Weights of a small GPT-style language model, trained from scratch on English Wikipedia: 9 layers, 124M tokens.
Each number is 128 + 32 x the weight over the matrix's rms, rounded and kept within 0 to 255. Layers, rows and columns count from 0.

# layer 4 MLP up, 512x128, rms 0.13, rows 276-300, columns 0-63
[[206 105  85 178 141  72 136 190 110 113 102 172 165 120 151 146  93 116 109 123 114 157 118 126 113 141 138 143 138 132 128 110 137 143 158  14  93 133 116 133 107  86 188 197  89 161 128 132 130 105 154 173 179 113 107  82 148 133 135 112 125  83  88 114]
 [101  63  99 157 153 167 130 119 114 111 109 158  75 173 106 112 121 105  96 127 110 124 102  55 134  86 121 118 153 165 150 148 136 132 137 110 144 152  75 165  92 131 107 150 102 149 161 134 171 102  97 134  97 201 102 117  81 147 132 132  98  97 126 127]
 [139 167 179 172 188 112 146  98 158 146 141 133 107 169 112 135 129 170 104 121 139 142 105  87 164 129 126  94 107 164 103 199 135 167  53 132  82  45 174 140 148 206  94  97 133  77  99 148 156 139 114 100 129 150 187 115 157  90 106 137 146 147 111 139]
 [156  45  84 136 169  95 131 157 149 123  25  81 137 168 146 124 112  97  94 135  96 123  95 150 110 132 149 175 114 168 131 151 149 155  62 129  19 108  93 147 121  87 104 102 167  32 175 174  99 140 180  90 125 113 115 148 124 143 165 146 100 111  97 162]
 [147 132 175 139 148 152 169 100 169 126  79 120 121 133 129 187 138 133  94 137  92 168 138 122 117 115 124 120  17  88 118 140 148 119 132 121 185 117  83 153 174 149 147 131 114  83 104 170  89 151 113 119  72 183  63 119 127  87  60 139  39 160 163 149]
 [118  86  99 105 109  84 188 172 111  98  79 105 101 150 206 185 113 131  64  99  35 118  77 155 185 104 150 138 106 178 119 180 122  86  66 136 131 172 121 186  80 168 133 133 160 106 146 127 150  81 178  83 106 140  93 131 122 137 141 158  79 113 152 176]
 [163 158 130 179 139 129 143 156 102 168  85  89 106  90 164 151  84 122  79 135  81 143  77  98 198 123 108  77  62 156 103 176 172 132 115 102  90  86  95 164 135 193 166 107 185  84 100 147  98 124  98  73 172 119  98  75 109 162 150 141 125 117 119 171]
 [ 61  96 190  99 120  87 166 100 124 127 106  97 158 147 183 119 133 144 133 116  61 142  77 152 161 150 152 141 105 121 128 108 113 157 147 123 157 142  98 146 129  81  85 173 101 126 144 178 142 156 140 141 160 127 105 142  87 181 108 159  63 190 144 139]
 [ 89 167 106  93 126 135 123 125 132 147 129 126 112  83 189  97 151 159 111 138 114 163 155 113 178 170 107 123 164 139 108 125 113 123 133  99  97 138 149 125 169 168 117 133 160 175 104 116 154 141  99 131  85 144 155  94 107 133 202 133  88  83 116 143]
 [120  97 156 137 159 148 136  94 154 105 150 149  88  97 115 148  95 131 107 207 155 105 171 164 136 149 144 127 116 146 112 151 145  78 116 127 136 152 132 128  96 144 116  94 165 100 111  93 135 125 100 108 100 155 105  93  96  95 135 184 103 140 153 107]
 [120  81  97 130 146 172 162 126 149 135 138 116 141 207 172 142 109  96  78 150  62 107  50  96 143 111 118 121 111 109 131 124 146 156 113 144 113  96 134 161 127 126 122 152 132  98 106 161 139  77 167  49  75 147  63 153 113 199 162 141  79 152 157 176]
 [166 149 134 131 126  80 136 149 159 168 150 166 182 148 121 128  69 126 142 166 103 145  96  61 133  84  84  91 101 130 106 164 148 184 140 125 121 137 145 120 148 154 119 153 134  95 109 173 149 102 162 108 165  97 141 122 146 177 151  75 124 117 124 133]
 [114 114 193 140 118 134 140 153 128 127 130 146 139  89 124 131 124 133 105 151 146 147 111 160 154 106 107  69 131 147 127 148 130 129 116 122 133 133 143 141 126 100 145 129 139  98  64 111 104 117  51 196 148  96 127  74  87 116 169 116 108 178 107 173]
 [127 119 143 127 172 134 127 107 182 146 114 150 107 100 125 103 140 114 142 211 142 135 146 111 144 139 150  45 104 126 109 104 138 139 106 118 143 122 130 163 118 185 112 138 156  49  90 118 177 114  73 159 175 151 119  86  96  80 117 122  52 148 132 124]
 [ 99 111 109 109 114 113 104 129 197 166 105 134 159 168 173  81 102 129 101 152  96 181  90 147 135 125 126 154 155 180 119 113 134 180 156 135 123 129 173 141 128 153  88  93 102 104 101 146 120 109 114  58  81 146 121 106  57 145 192 167 112  77 115 128]
 [114 131 132 145 140 199 114  62 153  94 151 149 133 142 106 135  86  81 145 194 116 169 136 139 176 192 133  92 124  57 123 139 161  63 174  39 131 101 155 148 156 170 124  91 183 125 140 186  71 188  70 149 170 111 148 189 121  65 114 115 178 112 120 127]
 [131 109 127 154 148 149 153 182 101 119 136 122 127 130 129  53 119 122  90 159 141 118 104  88 172 109  82 105 105 102 143 108 133 139 146 100 108  80  78 124 150 146 132 113 115  98 162 153 105 104 123 151 102 124  84 128 141 147 163 146 151 112 149 103]
 [164  78 146 129  78  67 139 108 219  38 127  62 182  64 143 180  88 147 131 143 137 132 161 110 122 133 173 137  88 164 121 144 140 157 115 129 126 154 166 130 113 143 140 144 187  76 127 123  73 142 140  73  89 170 191  85 122 154  81 136 133 156 105 127]
 [169 115 145 141 109 163 139 161 117 138 117 147 164  89 113 102  88 105  97 134 121 119 105  89 149 113  94  77 145  67 133 135 161 174 138 140 138 121 132 129 146 149 166 148 110 160 115 154  80 107 126  97 159  91 109 100 149 138 146  81 141 146 113 126]
 [203 110 140 204 146 140 136 122 177 102 137 147 124  80 132 112 121 109 136 124 126 104  95 143 156 104 127 107  70 156 123 109 144 125 146 113 124 107 134 135  75 167 171 140 131  54 100  92 178 104 167 117 146 140 110 130 101 108 147 142 151 169 101 121]
 [118 114 198 113 137 211 135  70 100 149  98 146 143 131 162 164  99 142 136 191 127 107 117  79 166 118 102  27  68 147 121 194 161 122 177 173 122 112 102 125 134 185  94 153 162 105  68 192 162 124 122 137  82 145 134 127 168  99  90 109 114 117 160 122]
 [123  94 149 119 180 180 146 146  98 146 174 137  87 118 176 126 166  47 127 116  82 153 108  24 173  84  87 138 144 161 133 161 109 185 102  64 126  91 154 176 109 108 147  68 205   2 153 158  85 107 149 140 178 124  93  75 145 164 159 185 121  79  39 182]
 [ 89 106 126 144 127  90 118 152 108 146 118  97 176 185 153 108  92 150 107 173 114 193 100  69 113 131 131 127 146 103 127 134 134 140 132  51 143 153 134 138 150 111  90  92 158  70  91 163 128 101  78  44 167 163 103 119 132 224 178  91 110 121 152 170]
 [113 139  98 121 128 122 189 151  95 155 118  86 112 162 155 107  84  43 106 117  64 128 107  59 203  66  96 184 160 121 142 150 167 148 102  21  98 130  60 137 143  71 169 117 109 110 118 205  42 178 151 176 168 134 131 120 132  97 111 147  73  91  89 172]
 [187  84 122 123 200 186 154  89 153 119 107 146  88  43 133 142 131  91 132 195 104 114 172  60 128  95 107 138  97 175 119 130 129 171 159 145 136 104  61 158  85 129 203 163 164 150 142 154 120 112 142 117 167 182 126 110  93 168  82 131 113 106  64 124]]
# layer 4 MLP down (transposed), 512x128, rms 0.115, rows 276-299, columns 0-63
[[ 93 164  88 146 157 159 123 110 165  61 107 160  86 138 121 134  76  98 167 103  52 121 105 112 157 136 105 122  91 111 124 149 166 148 161 166 113 187  68 173  92 151 153 144 127 120 147 177  73 135 130 105 173 110  97 157 171 116 122 125 170  98 127 167]
 [109 123 144 110 139 154 159 171  84 171 121 139 133  89 131 103 164 120  96 162 153 117 127 114 113 137  84 137 108 112 139 134 111 134  87 125 142  93 135 100 154 135 121 110 145 146 108  95  94 170 156 116 165 139 139 159  83 141 132 114 126 139 105 165]
 [179 106 111 125 134 116 106 155 110 158 118 139  62  99 130 109 170 142  99 140 112 152 107 121 164 124 124  85 115 131 136 151 198 161  85 136 166 135 129 137 103 144 177 123  31 174 148 134 155 102 105 131 154 134 202 146 162 102 147 122 127 127 164  91]
 [109  98  94 116 102  65  60 124  84  97  87 149 110 176 105 205  94 201 131  93  98 180 160  96  85  80 116 205  77 122 171 121  77  69 110 128  94 166 181 108 169 190 142  89 111 186 124 156 121 150  88 183 155 153  75 154  90 147 139 100  88 102 124 108]
 [119 156  73 192  87  92 143 135  83 169 119 127 147 160 221 135 171 181 147  99  63 125 133 119  64 149 134 128 151 169 127 107 125 141  97 185 114  97 144 103 164 110  81 149 121 104 186  98  80  92 113  97  84 175 121 180 102 143 153 118 152  77 221 139]
 [ 80 129 130 107 110 129 146 167 104 181  83 143 140 133 118 134  73 193 144  88  87 143 161  93 120 102 136 187 122 170 136 169 113 140 159 141 137 183 160  65 179 115 119 170 112 137  82 123  84 106  91 117  81 140 167  71 106 126 119  70 154 177  69  76]
 [134 113  93 174 141 140 116 184 105 108  90 133 100  42 135 159 110 208 124 144 157 147 153 144 109  98 128 119  97 139  74 114 148  76 169  84 149 141 114 137 157 111 156  94 112 123  97 110 117 124 112  84 208 126 140  69 119  96 163 114 134 138 135  83]
 [155 148 118 152  96 131  88 127 119 148 167 199 163 116  82 142  83 145 100 143 171 126 134 159 101 184 170 147 188 102 145 109 131 157 182 130 104 134 101  80 152 140  84  72 183 102  32  56 155 107 165  87  93  75 107 152 165 113 119 159 169  69 157  88]
 [113 199 144 165 103 132  85 120 112 135 133 113 101 159  43 175 118 190 157 104 151 122 135  79 104 105 110 171  85 108 126 141 128 150 159 108 109 139 126 127 130 146 131 110 105 113 153 102  82 119  85 179 151 116 174  86 128 152  64 107 155 151 127 167]
 [121 126  80 152 104  96 126 115 117 135  88 165 135 122 164 137 101 126 143  78  94  77 141 138  64 110 149 112 160 150 166 145 161 120 184 131 137 152 123 164 150 109 101 138 101  66 112 108 147 104 164 161 173 102  79 110 135 147  70 170 141  75 109 143]
 [123 102 241  86 126  68 141 150 112 159 116  95 102 100 131 133 179 133 119 168  73 148 158 136 111  80 142 126 133 119 146 141 106 136 118 113 110 141 130 108 156  80 130  84 117 121  95 109 100  92 146 158 160 127  67 159 179 117  85 140 217 122 123 158]
 [ 83 146 148 152 112 191 117 136 184 151  44 101 118 149 214 176  86 136 136 124  78 153 155 148 201 129  94 150 140 129 156 142 113 185 150 150 119 138 127 116  84 134 138 110 160  88 129  92 127  84 194 127  95 101 137 171 134 133  58 128 110  95 115 224]
 [137  85 166 105 186 189 142  93  88 123 163 132 170 124 121  97 156 125 144  71 153 118 132 126 128 117 128  99 146 106 123 110 141 120 127 192 140 151 206 150 130 141 139 159 153 101 110 130 133  97 126 137 168  85 127 119 135 129  75 118 117 139 154  89]
 [ 44 101 147 137 114 128 110 167  88 118 121 153 151 131 100 145 129 184 120 122 122 136 144 122 165  75 121 126  77 118 126 126 194 114  71 157  93 113  93 107 137  95 106  87  45 152  62 108 131  56 170 162 177  85 174 153 162 112  94 133 153 154 161 115]
 [157 148 127 153 122 162 120 155 147 140 150  99 183 115 131 163 115 127 185 170  64 132 149 144 146 181 101 126  85 124 126  94 169 110 120 119 118 111 122 160  69 126  87 144 137  52  94  97 114 136  77  96 162 101 141  58 115 147 128 112  82 211 141 180]
 [ 93 131 136 218 146 145  98  99 138 198  94 159 192 165 136 147 126 107 145  69 138 109  92  87 142 146 154  93  62 114 123 174 128 126 180 105  85 101 119 115 229 121  80 139 146 149 113  84 161 158 113 157 119 111 105  93 143 148 188 162 143 145 117  93]
 [159 131  97 157 131 142 126 104 140 129 118 161 140 116 122 104 132 150 134 122 167 112 135  97 148 150 131 103 155 156 108 124  89 136 100 126 127 145 176 109 126 127 130  90 166 132 126 122 109  88 118 110 148 127 151  91 123 174 163 143  91 141 121 160]
 [174 150 122 105 130 126  58 126 161 167 166 117  93 139 144  41 128 133 115 113 137 139 143 151  97 130 111 151 159 136 111  82 143 115  54 160 145 142 140 155  96 100 186 121  87 115 168 142 131 135  82 178 113 164 144 156 165 137 168 135 175  80  89  88]
 [ 58 139 145 170 132 128 106 125 136 144  88 103 120 169 160 127 117 121  98 129 188 104 129 151 100 122 101 136 168 150 141 165 165 131 132 156 123 115 131 151 111 128 119 121 151  87 118 140 146 160 142  77 133 102 124 110 147 133 104 138  96  84 150  91]
 [153  95 120 137 132 135 151 150 127 120 110  97 124 159 124 132  84 104 117  93 141  93 200 111 129 130 100 164  49 184 133 121 135 149 113 126 110 118 158 154 170 102 123  74  91 119 164 134  78 146 190 136 110  99 189 141 160 154  90 144 171 134 101 106]
 [105 108 103 130 133 165 120 149 161  87 198 110 122 138 154 105 154 106  99 139 117 152 104 113 122 135 184 127 116 153 101  36 195 107 108 161 135 120 154 125 125  64  97 127 141 142  88 128 200 131  79 120  93 116 161  95 161 155 148 154 115 164 127 182]
 [112 101 169 212 152  85 143 110 103 106 163 156 158 128 130 120 185  18 130 105 139 106  93 146 162  88 105 117  84 162 255 136  46 174 144 109 123 154 128  98  59 141 120 120 100 116 136 175 165  98 114  98 102 122 181 131  92 100 141 170 157 185 129 141]
 [147 155 178 176  98 182 120 144 118 153 175 195  72 111 186 135 164 107 137 118 125 189 142  47 152 195 106  99 121 126 137 123 151  87  98  75 136 149 168 149  91 165 128 184 160 100 125 159 119  73 130  69 122 184 160 171  88 152 136 142 146 165 161 157]
 [154  87 137 239 204 135  80 116 122  70 158 169 124 143  91 166 105  28 146 110 137  94  29 161 130 189 150 150  56 110 109 116  98 129 143 150 105  65 153  89  39 128 135  48 154 159 147 156 104 129 169  46 179 124 165 127 133 156 123 181 125 159 130 193]]